Part of a small language model's weights: width 384.
Each number is 500 + 25 x the weight over its row's rms, rounded and kept within 0 to 999. Layers, rows and columns count from 0. Numbers have three digits each. The size before them is the row's rms in percent of the matrix's.

# down: layer 11 MLP down (transposed), 1920x384, rms 0.0718, rows 1186-1192, columns 0-191
# up: layer 11 MLP up, 1920x384, rms 0.0717, rows 1187-1193, columns 0-191
down1186 099:533447517520515458496529534496493535499504506521555470485463488478455497523504511470490500467462474471508479502513503507516490506494498496521509489530521513507518451433520480485469526479473491522519511494492511473486497509538469538482520473501467517501519467501524511512507494506484519514489530486495542508511545495506498473521464520506499524510467483516490498534490489535506690437500485493524523500480464501478453507503486518482475538503463511459518458486474515508501467490489470556494537498503493453546531507501529512479519512506502506527528456494521478513519485489514472494
up1187 098:485506438451548508510474521510485497490486527509460526530531519510510502494471473457514502498501481494487516498531537459493508443486454502483534508510433501508486474500543505508558527554511518523460458467471505506498566503488489530458528487518453502504522463483476470522536512509471475538491490496450478500506494495531488483542500496515476562486517479507503510533437479510505489499450490493472509501503526448504533474455490484528425514500469443508470503508459495489496554513487493500482478535491483476494493510494532484465495494524529509502454478455507492480505511510512512494
down1187 094:513527489529520465459504459502510517483441504499493520502489503541530482541528513512464491476511490494532493470465468539528529464506519513539485542473537512508442487539555506498483471484496479525537484540484516476456459460501488479493503553505531502474491483487497526513545504461466491474477521489467548515539525514483503470473532491467542455502469457503470473452528534474499445534532509468496510515483522466489488469546473459554518490512526516484454488515532470514511524542490472508510496480484469503484536500500506474532502542462517514529494486545495501490478523478545509503
up1188 108:469465481496482529495479513523503532530511448489476477498520467507496492485503477515458497562493507504482479537498517513537510525520486485536496510469518507473498510534469482515478521493513471515443521504487471474506522485461526504512487495491498492496478482511447513486486483535463531517492480506502541509486528487486495507483486478506495487532519533475456516530494535517527475468495475471490524524477514484499526512459509510542467476491458516510524491479443525452507558487556534531514499539487477499511506512533527522509450528485502517496546481506492490510454498504483462480
down1188 103:516508485507489534501532514566491523500519492518486529485516495582522480499515482475519515538504458508498501543504505513484544502498535496534444486489472509501499530507474492501540516489497528528516501520501503479538552483508511531524493498519501500423473442501487505449539483494501497506509492518518478516537492518514506498529519510498501492510507487536507507513504482486493436498517479506492510489515507537529497487477551451491509472522510504497457519498452483541482504431533513478496512483475519500503508480544550493498495495531515514473525486509530509520513502468495503460
up1189 095:543441489481513471512496503495508479496504531501467520492428554514505434530538512508544499539546544515525528495463505506493477475481484536489505552488508468493500509485541500513533495493496524503471520515549523542467525493484504495497489535511507478514538474515484487566483462504508494515508474532498499465503509513503502476502477479478509528505521535487450479509516468511512531507513547515548491530469525522528467491538499506504500469528472453486512507453517503492500497523502511475478532479560486480464493543535557474521520482485459496519489492495489503503497500509502478521
down1189 097:510525527502466518495462524529500521509515482471528508489534484500498497468474493520503507489492476498481495503466502494509490531463498529498471522524517459480491488550535481530550510501550494489498507528554502486479423487485467477529506542547521506494499466497519496509474420499475497508470486579475467527509519485529513478500479473504486472518487524486482507513491465475515602496523486529522521514507487500493455521457522529496514519482487483486489506463460531519511558519530479509515541511504482491448518456508536502497492479475482471508515458528489502474489527498500498516
up1190 103:486514496494482481474529482484504518477499520494535482534500458507511462498514533522491496506496502503454461532494494491482510519547492502489481468476456528468480550461530534498525471528501505532476512537469478507482512503531473468498503484517484506490497477491534510464467477515537491527489475457492498442547504528526507461474483525475525480546479481464504482476483516461478487465546556461575482521470473500489470549491519530432454512495482531516555492477500501542503517499514495514489506519461506504469506499488505525512510519512507474483494495498551529514466463512450486506
down1190 099:545526511511501489465519594492447482526549511477526452525507491459545582488483524537491495502504478489561518514484446438476485520492480506480514475512484509524548481471508499530516489511530469494490496540491489509535514513520487494508522428510516502488500495512475512450509491487546487487550531507458462511488484518518503525486518494482480471540487517527522546523504482521529485461486493567479472481485475502490492483517503487478460504483489517504503504519483462506482517521493484460479517484451552533540480493483490503513517522508533509464505505530472508468507484477537497496
up1191 101:472508458578491504511519489493471488537466509477523491499474520498521501520492500510569460456514517466481477474510447507487521516503512500457477462481502482518515479486473504482542526546497531519481510554528475513504535519529490486524502473488512483487481493467505532514491490465532510491513474468458527506493490534519493519530498500473502528527536517495464500459490471520480501518530504506510520475508497485511531527504472521503504475460512450501468476484476489484504465488480529536513516510558484516538533493498493488486463496480487499534493449480462500458514498485499531487
down1191 098:464506515520510501522489483480505464541452476461470477566479481511516493489497526499496520532494526495498494471512523540518504529435528521516473526471486507470518537503491488497500443534485519447499474529505454496487496498500472515518503452448487539469539517509488520482518517503487482452459514494477517510492534487471521527533475496475506533496482499463472519501484466532484449519497504447488528497493498490490518518501522478506445547494528543529491538511498447503520513490467552509497468510480471495500512491512464522454508437471476514501489507465489485535496522525544504520
up1192 097:498527500487501474480506525449494496482477504476505530495491514540501476507520496496505535528489527516495494514494470531470553492515501474491509540485538483487539532527486511504481514468465510514507487527492482508489503531478528486481489474491489535465459534497484484465555519438483544521503542464520469541487543509508502506526516482529526478490538478495467449505517474483482512475512500498526489457547488503465476494545504538489516513520477526484526521498512477495498525496502543520462512478505476556520499498494516558474499526495423481478499510502511580515503471528528515501
down1192 095:513529453487522467485499498511485489503517490481480502537464502517489505475497505504504483546490543482524493464472522518435524497480465500523444502492502512571484535437475499499462454494514480510524509482466500495541520523515535493528511499469533492482490531502527506498444489499488509482552483455458459487490506466477465540495473524486487502475517500522478511499477505524502517490499511473495491548493489512475458519525475497515469494542477540499539507511491520501524492460506452493455483536541512539559530468501455465517508532498434507508551449495471526495518488496484487512
up1193 104:540466505492467503487469505525506456469455462480465461516491500490468484533509514502508526472498471477514559535505488571533498539499494456523467517526486530448488475480482527489520471500524500509517519525484490500521511541501524480495522514506492524526509489496462474486453478480538484525528484503489488517469493491487520516507467504526517489520441511512493442508490503487531494507505489514442509546521502554539518505518511502487457475552473510466529457498466532484481506509533510447506505516500496500538514480479510489431522486570526474487528444506518498475521453509538483508